config.yaml
init_std_qkv: 0.0356
optimizer: "soap_variant"
weight_decay: 0.0
Each number is 500 + 50 x the weight over the matrix's rms, rounded and kept within 0 to 999. Layers, rows and columns count from 0. Numbers have three digits each.

# up: layer 4 MLP up, 768x192, rms 0.051, rows 590-718, columns 96-143
# down: layer 4 MLP down (transposed), 768x192, rms 0.051, rows 590-717, columns 96-143
up590:454453577522507579499496491486485515531526493414450517586444508539495505531572432541509426536425485457457514435408521540478464483591462494482449
down590:506504498616426483493436435416432565539605467527427455504557395437548459509508462510537485497416520510529454415491497453489513550448561493559588
up591:473494448486613476475504551510479444489467487476476627553468464512515504515537564556556562489550422410504536579492523570521476396578389609434456
down591:549489483575537504460461571550419489526547475438530476550535488575377479458456488481556488497480526482385475509469537430487407560543535498529452
up592:511482410530457529508566490488516486448477513497487458536555508517558529498440516406489449494510540405452456520491407446559593470413539486505571
down592:456526475423535460545468446383392494543536450546493529503547514495467510463467421551505465528613500513509561479456520546489539464477515520525511
up593:541487504542528527467518548476602453539354485398514641561519428439468469525527421515493474490524450524533555541461517490603502488563439476497486
down593:620436500522456462431569464488507480475545594487552535473489481501485488444450470480552475615449387514493405502495470554412566389522405574507609
up594:428572547555582455592460518554532460528517579559507532488507539525460446456540496482454476535564419461444511556494505453547491453509537467501522
down594:546558493464390468579582465488464478582486564550504477467476500468487532513530524499492528530489501420543554563618534533496439442556516480514437
up595:524467467522415477437517391472447541530535437531546424517463518474459443473555479510581616396577529514444475554514478463561508463514444476516440
down595:436482422507428514520404513488539458611581565493604466461582534546487605501625499523413409452492494462533507505536514577497398554327481421514466
up596:527530447505451472525547508441527525518486564544456513450477562490557518507370540582449515456568527517527591514496534585524484500530513454585577
down596:447576597518446438451541537518391518523466544472574543511437614436549522536521413509493459509539491469461437533529462522445555463436481564441447
up597:492480479559410512512465488540511414470481546555483465477470581504434556482500472459568520579517529519485547467543539582410511494482455503564477
down597:597473395525462501466535556405559505410559508480536440572494466486580485516485447456505601484462527461486441597511560535533419546532525529403539
up598:498568342529482499535486458546418469428575510517516462524562533467368470579422461475455450510501437395513493509631497514562517600530513547490525
down598:409512539515533585511446526535560487525429411455558420554490446530509504534518497504503542576461540517514475481477480509521434613521468515501476
up599:536603484551476430599616530528499502538543484487462481583540507467474460490496447548418496574482423438539536551508484531582517491468474455601539
down599:409508484503531424528510541547551484525429514471457549553588483503562508608455467515511441436529485669518439498436513419441494446548447526495509
up600:494548386479517493489535482464533502489561478609677519555488520562576479568511511482548488449593516497513525564505522537547458502402528505446497
down600:519506474528547465531500429389454507495480451402528517476515469485543569415480487564542545469449461507467439517411421489429470431535407507412441
up601:514469512499359442474463538506435561495504529498454418637562504432466449520530509641527565564490474519462388505534468468461564515513487538551501
down601:488513504506562537521468443638468474459446509500486481461544495491548502429545442515373565446509485479511640547416504482404549452434506573427505
up602:472518451515499524407571527436450508575558567441530516489472463503512446554409521476533575502494440452512456475488431482554417540552469438451519
down602:467610440544431505514528523525414537454516589513436534485526472532453471475509491455491573485557480400556483488442544435548474483505473562538516
up603:434547405449542536630553537440442529533567584533512566404500483533541490561464593493466461527451536494586505510571413465576506437533536526554553
down603:490599447477544545518521462496541464430451508502474478520572520531527532445568495511484487575451511484431538545449508531533604600561549516561547
up604:566490424451527536450552491503482555530405503493546554497516410475494428586545517580444510486351465412450513541438515482507506484538535611559572
down604:500512488466449499498484547518468478512599431466519414461586566418545513511664498504539562454524531511521526492478506520499471386472463437448522
up605:502432466522483523546517494466509547508502586503456523539535518513595591516432453467522567491527431505452465480541486524530541426488403538443488
down605:567625591408462595474419480478521421522502515510408502458473473443494532504546508545437509554525466544514509511502420522463503583479498488492471
up606:563484522588497423438411426494530487578494435572524501375429450412551579447434499554486656506507493486479526444497524456498485537508452466479557
down606:452535527403424545470507478487494512536461472474564513535575478520517496526425508497465495516466435422539524460451372605506412475467549477520512
up607:578572499394531486445463621586436473531569435478554556453475490551551501451512419460354547575510642505543427521539531503578541533457496518466474
down607:487425449533489482467518559459507417545450481453425533505396562438449400439439529550472400446402491638567414531501538528531445531582579480536474
up608:431573524417536482511563460488522445523493599551476443472559524560473504485545508460423562562605453497422515564506482538525520434520476473527569
down608:458483447544581435505418528506586529559516500439509480514584545581492455596501475457519501497564619409546442484610492546477517604468509572539493
up609:609519539492435556550562516476527489505487629450561473523470490519462505458512484410442479507518478486445420464504584524430511375510499519551428
down609:486518512467549593458429558539542502448448502443496461570577526459479549547528505518506492485495461443569519469611504522587541550442536558567554
up610:451652541439496467517440490481469425397549522490487476543511485452501485520528462505521481455544508476554571529586510477541523479498581500512534
down610:409457507560565512547512441476434524510584570543567473431441526463447557452475506481542496502495558504477558437615501476574514417434444510559450
up611:457451410519538446515470548481510480484437361561449515482476537503566488496465544453436530457578510470591483512580526430523535569452522475523573
down611:553481540517519534431482403494548515455518553504471498464491507455442498497493517471537604470461499512385426458555397513503577532548430532499579
up612:535471430528385547463579504400469537465548572369587447469534511495483502480488407494405491540474402500402524507490537440417455511446580536368521
down612:538480540470525591506486527416423362509470493541532414483494491470413591441421512485462499530583480502487444441461505460577430486402576463583537
up613:494542538559535472437563506462537466495537527550556467460577497415502513455461470445504421470536480524503507504588485547507507510440491491422479
down613:418504438514530432504527429517529494524482489466402439499523518593507553557559554538449581499468546481468624535485585525484489555511506507488519
up614:547479639450565468485425439474576417557513428530484458499524514525454486417554420504512449444581545524494424425409399427496447449496428518473528
down614:456480530516557438449537465482492553454554469526463626417517532511531580464486463503499491483394470472470525500494606466397554433490609454526462
up615:482518407490541513517601451532391499477455449506499495509490448515500548458477502566561453500496467535479444573506439453535473439497509530604503
down615:459510431480503508519477478498591494470528413508417541388511458487534454567515494539517439561467396547495469548492555547491583447576462516417461
up616:429460507517485474442541525536519529541537558407583399522507529509468576476551543473436494542450532473511495573457497531426504497533594504519448
down616:433377451530509565435500514437457459426529522473426498492548383549463540312619527477395492531462565457550647459418489538516484552464558368541435
up617:493602479416463433552543550462508420534495505536474489446467546477431515536525474385514503549438551471517511406452439522585504411471432441389532
down617:485424499517481500464496426524430536420594424492578400494435501495477548497379513564547569546590513578570527410497646498542508531517538540555516
up618:544604572506484592560518529472459438423521524476494500468492458460455480485515541550457389439365610383536420622511449487463433516589515522563451
down618:482418478507461511545529389434539517513514503523450539522491487520487581518367522516475563498497386504519524478533478474532481445400523489628538
up619:469435436563490492492511519562458504477487563496476516568559539481474479446571523456529428439589421379567505537475617436495440435500547535528405
down619:435463394481509500442480500479470587503586466487476444573576508529346452557488522533667467567475583563554537454485530548500574544451439551491516
up620:530551635486421473503454550507554480499523510499393583519540467474570456436493528432460479576478486526444511501443438542551523428515463452522529
down620:499544491531468496498489551557408447495488496481487406522508518409516463517520515533500430523523482378573494499468457571542537497523482496574394
up621:445449509539466517489494497537588445583539576553486408466526513446530505530481600383459437511478444502513544543453510468469515453465443586682422
down621:551562468489488403624498450503437453495523517485547489475461512397481466571599563564402502430460522486486417526544380440560593534551462567508562
up622:531521438509458523522501421533463432585563569518448461554521498501503524520490492495484512558521489555431454439423486429571545382564456495525477
down622:449543458533533558480452465463524564456386477558494496444476524426480487511455451528457457498472567514508551574437557478429536561498499534458504
up623:487503545516481414483500558533509483518500434433507485603467522488467502450547509507489490503543477485502490512513474437492433447476543555526492
down623:504407591608568487510466483461557475578566476527557445558543474504510506509539534480508561405516480449476503576556531511381619434504406454493489
up624:509610466501574459478562511467515485487596520527515418495507474522471513535497524618482489560522465494584480504493404608490385367523467474531448
down624:476570523414510509582423445477475359524481477441562511430491497528507533499500527475545451453468508459521487524491464498453493559461545501481526
up625:576522507546454589480573553554464482545428480431498428547539504403553613433503588519490366436581417440513519422543552456383541558492489567555573
down625:551606490469560412403561444453503537453497413491426483506475494620557571536477489496524517505499458528501489546495615478501531448437531491641478
up626:350505549502588448509541503635513503552509514521509585514461505593490531510574467505533562463465434439422476503480491449515489438485522448503547
down626:588480495417460558500546518555564539495501524503511435451458582496541557520545568499554521547496497472509515541443538505558484523422494560579452
up627:397492511440536552567513563493576494534491504509547542477434446449509524473500600451532555481502453476500492481432569430575545479458448488547513
down627:569507517489542463580506524535513573439465647470475547476536454462540620557496519488402484548508477525457547432482454469542453431436538491536440
up628:537555509500486444536596474405505547467587566468585463381483426545577481441543433502485597456534527433523429514620538513468441452506498498452443
down628:563537516570419467480578471438502377443469578481492444489448511495590610429549477544459458519527499430472466446541543470463484497508616515472436
up629:558479519424473502494520456577494506561528499550543565523482494500469474438376494556523430535518508470553518488501519545649541463528541594527468
down629:448416561600461481462505509521497517434548458518526465391522455486529527459572491481501531458500584549459524496473495511466490471559524438563569
up630:499504566444517483586515515523498468588469419511537390430589481503517480514552482476516514536513560508483396504452608440618547548451379515494422
down630:568434535406520516500503617528584554374469539539438510458420479489523417519515512437498501466502493551471498528499504560493525573552515506373537
up631:479490504460528562513548554573508452551473514474530601542519481518447558472512492554478459473461503557481449502462549543511410498454451520606503
down631:500410473477438424459501575435538560465516505571545495478546551533498374536506414492524563459433460533519490446400494535522520449496557470499448
up632:473442618457567550527543541529484481513463442539506521528385427523476486515589508560566433448466510511457530515481405516598448393547484528488387
down632:501445530546489462503579545480498473473478420518599611547443499424491479490420567470445463508516460464498573468456511569533634447526490522567523
up633:531494545514400519447518516541512476514545550510550470502493505543604463444535456450516504436530420506393499516537449463423542469511608572561486
down633:545449474604484530492462458461545545492522465477546551544478548536529575513508500496510528458465526508527538534522419540501497460607576479526530
up634:445536504486476600502544569515421503562510469499546471600386518403492446467519475579492386479451411516423491491569515458539520486483393613497519
down634:595399478534484536426497379566601567367478501455450560440549468448582529518502485509542620510455499516498475538503534622439416401455529472545452
up635:461524587454472475492454420477470422522497471530517519533463486474474513403437488473528497493515426423478484495484486519496461492473562478522470
down635:539502626476455488583401532408491442535516439499476403538453613432479505529412467493489464465395494459442435522484554587543414508507569491496552
up636:496454535462532537494527555587534535501456486532498454454484496523510562423546556544628457526494515489539497508489462491364526536484525511482543
down636:487607441462532552546431535466452481475454601498459475450513414515485504483530498500600391534447468517468436454502518499498527521542523497481526
up637:494610539563461560511473504429542491553544537452480497567444543454556494532561535574469631573525479519413548510457537573560412428547392496466440
down637:573537494580482439591439509538498461474519584534557525481529466490492493504512481470471521463602541494513386429539447577527481544496581514451564
up638:525518603515410510566473527473481503487463514558461469494592468459560513495602482547466528485527456538438438525490516524486400541467484519479449
down638:503459516548448496569477446477515445402458441543523448497544521472493475405551573382508522434390453607536486550449407588479472539503535495470451
up639:487516504462438464495565584463439554502552584429446558580592495525634545495570510542442517546476468476463458544499564474557510495449576663591484
down639:549538453475435635500370525458500447532487416486443446525521560520435551452461524481427436599554396543427561575514492585575429351514479473464604
up640:537462466475491481585528466545546448486448485572529564455513508539505530485428435549466547431465494470542510554487496453503424468489482430486495
down640:436562585425426544497504539514457541562497512501528427450511525490465563444503592505512542526513451491572519506538468451513501496480529468585440
up641:512463465519432614650489538475481514587515552517505486570538614459489432442381396590602498490505487464490404520486472484556457551442396464521574
down641:479496494343501565565477573565599531464449465495505566549418500492553385542517412492571525464493444526672558562466433524503454472526459576441536
up642:493389520494453392379582424522432529440521431511544516499530466505494381559495483460451505520572429467495463531519488479556461506484478557482516
down642:599513646511448580484494515584563495392475515462577492555441496484564545566509493542460560529522458592485476435531487438479486435388463501551505
up643:427467524529469530534522442509404503565545525380462554533527466448501527597526534552496417522520473498522452519532513444402511436405554500560472
down643:485438597468497527566535523532449573519538542525454462384539540468456474470527516638494608486561537410506527521502501557489471525675474464439470
up644:519569553557504451452530524446430429537541463485532598489531554473481482458444490411502482504429519457451546540467571510549590531504576541525477
down644:467537478515517529464544475521480433466555531494453525479595471536516484418626562514454561472464550433568469491496494492509470454482537473547536
up645:531555529546537464518496517469500481561510567407476530630537529430423580552467550504499518500451527555418503498536429523472432568511469490417591
down645:467474500493374498443515546479543524442475518423517546536518488501475423535464526460519529411467433500525528535493531498486602547494425515529595
up646:514492512493353596436488492413573531451530488470434432573529462448510516487424521565473570532496475465512527519489534420623547574526548460566467
down646:461450471476503455585503395482466479453532524546477536458491504506595496481454509406538466483505464494459492491487464505548507481526480523414521
up647:501533430460557501510507533551478527429380537541471520509490517500497532521444442442423530500471530472446465412467370463486487514538388478475458
down647:494400510493455541481485499488544431488535508521549464548512535536563504563475557502519458452532442465501498592503576560508468453483589524536504
up648:543492518486451584579537528442509506470511491393514455422480574552498508461475482470456541511411488516523567487570407575462487558536466541581528
down648:500523507421498503601412462455479465550587500576547566521576499500509564591467563525473416453487524465539516418424543520441584518501572560556513
up649:515545499466596501477404504541487476533470591495434451465488495408508431511532602485499464485496568445427530516560516612528550635428469516455463
down649:391404525426503472514473558538455499466521494494458504449467527483589510563427538499567418406492548574468433486469490481521488608469463438398477
up650:430511555406631483464464440426449482468555451503508472519492583575359416525442442580430616503513468504484453467483524568485421558574407522514498
down650:457393522497498570527517537505531553525440609530527491475473445459502427514487524445529401508579529541502517572500511520513457488444525499557456
up651:543536355516487491570594552567565387528538497464505550487493511521521485499556441478521518546539476527582448416441536552520550592369514526495559
down651:512436425510504534502525487583506584472589564492541575508399551464641428587533526480537499503436511469510476506427546500537481517525530493542504
up652:492439489506473415515498464484494404450490437571551448499401600510549552382476514462439532509469564373489519480486462445526466413496531484510458
down652:463521572589489514571588421482451386554512435495467438545536499454547493419492489460416579437541537468436387475527421520522437507573571456483560
up653:532551517471536496536541422486471475496528555494585497580415490542487457490540530581493608499466442565450517465495447512608569502587467557496526
down653:547453427466520570473596388491543476556541573504480548492405540463523577500562516536578518458504564543503629426441435472476473508457536479497504
up654:598475479485597500526370546555476426502542480531477457489474446525492454508529483473565510438605485572498455522482495506475466464383419561495434
down654:501543543503450481477553546546522493515445439497544479471467590512512458441531491555466482509477489504417526467551569525492521500621602550477502
up655:540506465514510530491590522474529563519504498556493510507537503499463557486507513472420522472555502506517560439498499453536462579551554533496420
down655:514500513479532511471547592526479437578464434428577418523429504524581489524514474492568500487481519420575438503521391493535544474428569575538474
up656:491523619566543464488460487430581469460420520470553450498456505516506551522506472472502525548543533569404551520426554533480484503442398499469558
down656:430571515527475516543495534513447451515503525421560470616561455499455459571547500500562540539488622467518537509587503488545561580409336510396587
up657:551485504582504518450549546501504492475456593467536439455606540465530519611507500548490469437441554498471465606491528487465391425547488524428476
down657:483527440523452391451408474533458459496457486580525500490429598536455480457465461491498533589511421545486544457522480498492533578455509456505355
up658:588506564503463457586440514446512408556382472658511449467451431418471549503402535546505469507506397501555471601548420508540508495480443488591525
down658:465492535528473544435474530528529478456581542451485474417496499426512440529527514580484571527472497500528489450518457524426534415540478508517507
up659:559548502554476471459482448438474461626512466371530472513439471498434451523464525589562452475425527505495546409393528525506512477449482497480482
down659:515565537481468509556437475421524481503526428469418494508472522457576527583520461538491440507442543460444501536545627457565481492426529573578520
up660:520512453560520446565553425443499482564509579498511541605414542521509457538468525458524482504545494599479558585456408480510542466529522495542533
down660:552496481532502476513512491516439455557503461419495414522465560509523541532550497514474508472512552599487610543579535553455457474530521388427506
up661:530440548560508507465489392513546451523498539425420546542468441544590530501500556584441552488505481487578574502499538439522490565512548516481446
down661:515525522538486498604495496542555519571552401524526445508492431467508463439569508452498533528525500506498560471521570570557466569542478578509475
up662:471508590505554518503540435431427516506494368451470435598505521515422484496506519490431455482533434505462529592486543466467510480577428394491470
down662:592423461561465512440429508577509464542523523555480456531551499485558543556569516483444440421499598480498471557597525467485487448421557502442503
up663:523538523490448436417442483400414577454490541534579508489568462465417487561425423450464488440500402502518497497456486546615392495528604562468408
down663:519449615584456382499497478527554494477385544534496616584522437495355462416533502476423471427497471510489527627453426497467492557561456472458459
up664:578487466615463425489487539451388564584445481482530464463524542542583503568495549531530499440529550450431576578529502474521573439532515427436514
down664:377492473417496499549459525494591425569616575498517481495533383569492444561509437525518535559498478531601484533481500505594515500490516403554531
up665:585506463471505472376461416483460429513458499582622497508501418541491574483512534389406505485458457431496463625567633511498554502467451454505490
down665:479530483482530565485469524426559514524604574581434515421465471478537416509510507470560550522480545474588473500562451593490465516552539449508467
up666:442561529555443493498422544596498462586505467518570555419480449471435511594500520592484457524521456479452511552530423498459479558486476543457529
down666:492512648480578489416534539482555431517485522630644594578584377518499503428474533480515536534530508505485383494480494431522576585543567487547505
up667:477478416549474418509572453482583539505521519519486534460626530495524475525490507583469503610569448575527467528587493448485429500443426533514369
down667:513533514592478401413481526477544570509553412542569519573502486532479507447492461545464463528592430489514503486577500424462531500489543535549467
up668:493506566534522551556461436574445504503503530540547607542481540476466508522553514522515497523486588562508503552484548624476584498567596548508458
down668:446453477549535496485481403587404523404364460500639582516475472472483507471371485451516548475469536439507532624449586461488483589444582511550537
up669:558549563446421473536599535509447399471448466488488537561390524517516604556464486488580480457547480438510490457529513540484473445527483584560576
down669:528506450582552505542474578458451577517546492485529511438605513568518470396546429500398553535513609474442477545472530556550460453514478456513533
up670:516439498500532386598491450507476465532449431488494550458551509468515457505514458456464500490555400538529501537449564406552429397523599580512425
down670:512480582481528461391527556527555543493514551408549615576564446496393404517516478587586496398446581569469451514563427385439461479599424521496426
up671:542482472531443584503546505571397411509500537590475513570418580617525504444573478471535495510467478374509511463463475514459363434461517496559511
down671:496438514487464537535588485541451457532494594426480505520407470507421573506580534562498529417522513458476556552454512475592441543417456439538481
up672:517490509463527470581536555488461399469437493446555596522541515559495479515455361519497488497440508512547419506472558482586540609512610533516551
down672:496466418479482418462500486628493524558534460548510487495434531468509475490596512580557501561470447428541529471482527556418445578556459532530566
up673:522517497515476522533478407507577552536598556435449492493515449467431492414559426571573583481455416494473568459528437516474506534549486529511534
down673:486416495455493485397500535388589520557583485525449448573520485458527472528465522491437540405539434591523444513478530424605430452534462596407530
up674:607482471570436559577561471529495528570588433526497568537552475451509551608427505449468571519464523540524481525515495435434448460448483520583449
down674:494507531553594434450498551499418509496586515508498521464476520592487534561581409538499447539529440439447478591468460523535491539469465503445518
up675:555530499482444542503510527570489469593362515506501602558497437542462510518513456500522473463587516535501458529495521507547474488446481520487503
down675:550509484522585448498540484461435475472505518438452456504384504533520538496457485525469480594429572544513446468435516466538465417442588570475553
up676:596443442501500459516581431471484398496516603516531552517558460570419569476405483567489541500585444526503581482608597446554463430484458474590510
down676:465544554418532431562503470572469577494517429500519497463530507525403450505475550526485526438367469515487424550458546507519493433562477440523505
up677:519464427514373413527538453516515502624568482537509474471438518524478511433596486484523517454426521512507527442445432459567521530540575470513446
down677:470526429583457499506509539505519531479435535553475493487550428402491537458562438529517448468517445431516506555489525481436384546535415552503442
up678:472537554450498458441465485499466553537488544558481493462577466539457467378563541485469526501617528463474496505501487526439474415539468482577496
down678:474457445548455508486487560545533501507475528359508412568468516483463518559520547450510469436426521455516563507536421528535517520510553559455482
up679:543442509604383481555515507401505539475520469496581474537559490362514505428513570455443550407505575445464460363514537548550602468458520442563473
down679:382492448526465473607570430535414557583515487409586416520475507543445469480416420376486503520481432548491498563530547573518489454525557442551478
up680:506485555551460517535460449474496490450552461440580477530366551526476582431475496469513430552506470453552420453504517539530474564487482516548538
down680:451536555524533492509516481538451553471475542496557595495521513335475479463516511503435427427496445460493421538511488487518526444493485440411485
up681:558478611519441587480544586417547529552417557541450526489517569532503493481471491498547476553516423500545403511527429470410553406413471590518484
down681:566594655575544538463500411517474548427465525549392441466516555500481554579534478458494475506518539443447464456538527459502505507380480528458550
up682:546470557581550569523484615539532470508487523497599508511526499548432550466486479545450465520567473531497451532517507574509480581454568558591474
down682:522427519380492413504506419518454449508420511464533547484562487498397417509489446386463423492473575537533443538481454461503421485530392508536483
up683:536501451507396499518518513534430530518370486532585509478525432469456470423546548560565495487564485546494512466484547528471423474463504536516542
down683:497572536486508410542398570462461546565487459437507552521590412484551431557513565521469465524480480530516588409538562448527577490467533497499494
up684:436517526632382511484463535542455508554526587503528520598367593577480485484493402410467464492483471473548573553572561530485534505508551460458499
down684:506466576484429521443491509459498506533558487555557412535425431517453415506454472504452468528588536501405457521566479445545469481504602528479481
up685:551444501505366565541531476517458408562601572555471460492525571465506544480427535541525442542539497463442515456470475480542595441495470470567441
down685:571561491608559546502477445487506448433509560528485516548498472486518480515538453445390479451479507452579477463506573571567463486599404507482544
up686:484486467526418493527518513558483522549422484487542550554517518508550526475490574584482467464490502465512567540543537586382455440517406464509505
down686:523512442586473440627464511494538572471520472433470488572480416450519493447529485586546459479450386385447482527494481473602504641442541536415474
up687:554447526461429471652576437585458578572565452427531506474540458526549657454427500472386555606516493530532557510413345536576532402483409563568532
down687:449571564445486423511532489544508501424525548480430549417528583497521512492472543534536525492436535476570546539504451448553504508471412477516532
up688:542490510594467457545525564535526480520504453542530484484496486486479530390463435537468558610490482473501532484463426440475373632574497559500524
down688:513459517417605542510534428496511374479426505525539549550435415455608465483506416410456411497505493549520431454433579482457497444487477448574564
up689:480468402460429548567534518417480419563500456548640477417544519434543492572530490511501503521470518519542356413593471522586486531507378469549548
down689:512444460497491531581411435458514464532588570601460504426492574478568415517488494446517613511534636490540506499478464598508450483525547538464493
up690:539553555510455602553524533516480435541441514532485513525445463470514512529446423539489507508419439498559503410517406490595553513512471513469518
down690:479562500436437481487527494511501450494384584563552485490480455558532586481502558498510479478457364527572492508447455582502509540467520415553594
up691:573456498520523532589556475524475520481416454480431407462472503559473593491417511527626329424619529495486554502489495452488539532500501570455570
down691:582558501537629534555462513643455537493551512436489580475498550498573485477541461559480532541460454420539494417490454491521483476549587476580484
up692:637443546576508520460482433570486368484541536543470546479434466506522484468510369558455425475462543408511504449506473510606507438574534508588478
down692:543528444548442568485542518518470453469491433488528507419417531449538589433503511441522596457490445554468516504453531509567553530543551404578529
up693:554493509572502407495439520533411527470551536562567513473551523525452530554458509537578479428423549502521522502518468454547457550576424538587488
down693:461416553482396555489522521509526433481455540421545561502490507563584533514551547450570414511504543537537450585439489574555578381445533452549528
up694:410541530546523487360537457550507426564542502445434526477486525554494489562566520457517512421477496498569555506512478484584496471518599556488344
down694:423466423509546536520574512429462399423529469413527537530467414529509480519541503530552579578514490458386469462426480421497556595449493505441396
up695:517500479557513422490526543468569461500606491517551566533496479498484442587415493534512495449568481511475520459499617461564442415553419416501452
down695:565493502476531549444478562612571480553479420530465560524476544542440492566682450434530490532483552527558549504475470436471532479411628523488527
up696:479505543546566467501480578464447454548563478508479464533532436499513602406459547486487600570581512494500591436411464569485443445481524521519504
down696:559555496560426528437398471629469509537451436553535451398462499493460518426484555516514553441480530410539535449536477451520461511491463510571475
up697:500469543484491587591505468516430581569464526529544483536580558365455465461491510554494544390564487522583549507507524613465514541477514413592398
down697:401490476624595524493499553469528516477486496504555609494591494529475460432493529503518492499474441464515522503475500457656539481468582486443514
up698:473616487568442585514516605517472385498593438569448443473410518475541516530532529479500519418436547435397544506558473528486569399547495481549466
down698:421495531470491571492430459478556527521445421414463547524469408466428471426432572518511551547536546604485550450473500457475564489477466434481592
up699:548463434532469440538519487408594449592509533521552479567503528460491428556580486480509443484513578494478523519488460561525509539499508588544510
down699:535456499547515549542443433530424530529459568521480513498510455618549557566503426593478552418498484449548520535446511463491451456573484458446561
up700:485532493453507447564414525485550550571604506451536515566540492571481537555501473448553473438476518478429457590562414490483393677511551499470461
down700:561535441442470495512539575549555466558429585484458449512534482563486522458522467429521486486513489479410514533522494557441437507395481408410551
up701:500544466543535403595492498497557423483460546578507511520510452460522486482442570431525443609540413536418552481491549611424515446531508532559439
down701:439493555525588442503535432406518532523464588478400493443457519480562553567527415652473486567439508533480597508517494434520486518515563568548526
up702:490489519516489479577511487481490506550513387560543365501478449547514504642585502471505555600475455397461432503543424504604545469516529401538495
down702:512521473509495485552493491486460448485423453472456512544485538459520431521527511460550549520602416529562529403511554565477595436568505502439449
up703:470426524473435516502501481473615524531626535415495535502456522449572471469494547593482462550489352434489474475435525548581472590512528533462484
down703:552427479435509530450522475496520541479499555533397442478475501473447558408615509456511535572560419508493582508448432543411463523556545514483591
up704:459528422530473464620584508517457434466552462472484495466585527563424548526496397469515469562585493522451548487552537544438537473580535532522551
down704:516543564488577598563421555501464525493463402482556581452552486463452496473404518466451516470563457496455418532475507474513510424541465584441421
up705:491567529465359452512505552451516485427485586427506456559533506561494489432555482507506539491546458514491481481513532454444506517485479434438419
down705:478509575562429413511489557472497506491446554466521492467476496552382556567409540524464525432470448551481479587579516506533455523559547486453536
up706:519507492525452601508478469490532466591457492496517555522536564541540416511482494519537498468457533432538468450540435563458508489464475418495439
down706:601561519469528503483419591458496476587524507511445481561459613490495475509490591475503439510466435449521431460510521477524492454449528517469516
up707:514523415581503531501533474533494429485502524531489512523449460552535522465511517577493510450472451491573545454501568477526474533512506535503481
down707:500448376495458487523506470550500561457487398529525460469569433474462619514501501475548536474455463463522505529510427501528518470493493492513392
up708:464566471507494479494452428383555511394555632523454525504524458448534526502534535453588477505525495442545605471419426472446491498457497473498515
down708:331440558524522508560466456517393529474552410555563576548507532538403525516511480482462471506470501491479530543522515462531504451465460456448540
up709:464594534464478430437475492540457463492483557475416574485495593573473487502544510594609529443528576445507483520550474410545351549468561442345455
down709:587425402495534439507460555526459489469475442519603483546471472449481458569415504496451477529566520544480591416516557411520439629436563491518433
up710:501592592486424418549501479528452549510546484462459470496566556406461514511523492426415433585478486534588474534559593533513469488491512503488549
down710:542537530579479484482486485493449416474528469485545472551592377570391501505454480585453482546475470463500546601519466445480529538534409525506499
up711:492544493418421531494491449451599540510531416480487506447401415491467539481437512484422524521499440501459529498475409391495571542565543512434460
down711:520569473414555500478543487486527575558536541460550466513473547494467496447576610463521501491521554506568542521531519512504571432570592492542482
up712:499517507553462513473350556519503445565503412481512556498508542424432454458456562524553619552585440450451390559460541495463449511544512394492440
down712:456518448459456499516463506522636523473599475583568564465479523579559473469524450481494502480463529511541420409542459532493596537518427546439537
up713:515549481508490499506549491492468447604525542558544537516495515552535404529534477542546512461480440527474462532490476482549458501486504457452468
down713:497508488488583488465420565520533495435478522470418606501474448491552572491425472593495526599498518494387498456498408488500450563488488497517453
up714:524455548515542474428468480421572510607549401450516470550499525468403482622429488510487615513479505479498576574610477592472520557473521530488460
down714:504520465498539495531565558440532499553577501600457509457567545501422385469568421557540422507419516448408516464445431573582441400534421516389506
up715:385578575432521471516424579539475444555532510497588538441477555473516516505493540464594561417537553477510474528507487480437555611461534618458572
down715:534491532493503578478510556484397457413537508420419498483451428550522487457438461398464443529507496510539438511465494545485494437434491556531536
up716:457507514483428481500424593509479539531512489562502487560497460566487475486536492484479465474499552437651538513621468465606562552536496553494474
down716:500379529496493478593497521500428598436578445512465467493430514470516568491499446536569489506460485605445497403486623556575497555527428521540475
up717:539565550516503532478567515618413556576516565574518469533475503548548517465454433429503491515478522420435497469589513473563530508564527496535463
down717:519523552559495492630483540513502497606553504478597495481500442502467507466495556544502548500539481569538554434525459459561400536604458517448469
up718:469465499548481451523488575520388486513520469471523491431513553512585561535491510446537459527503456479567573565590505509581491468512480505472394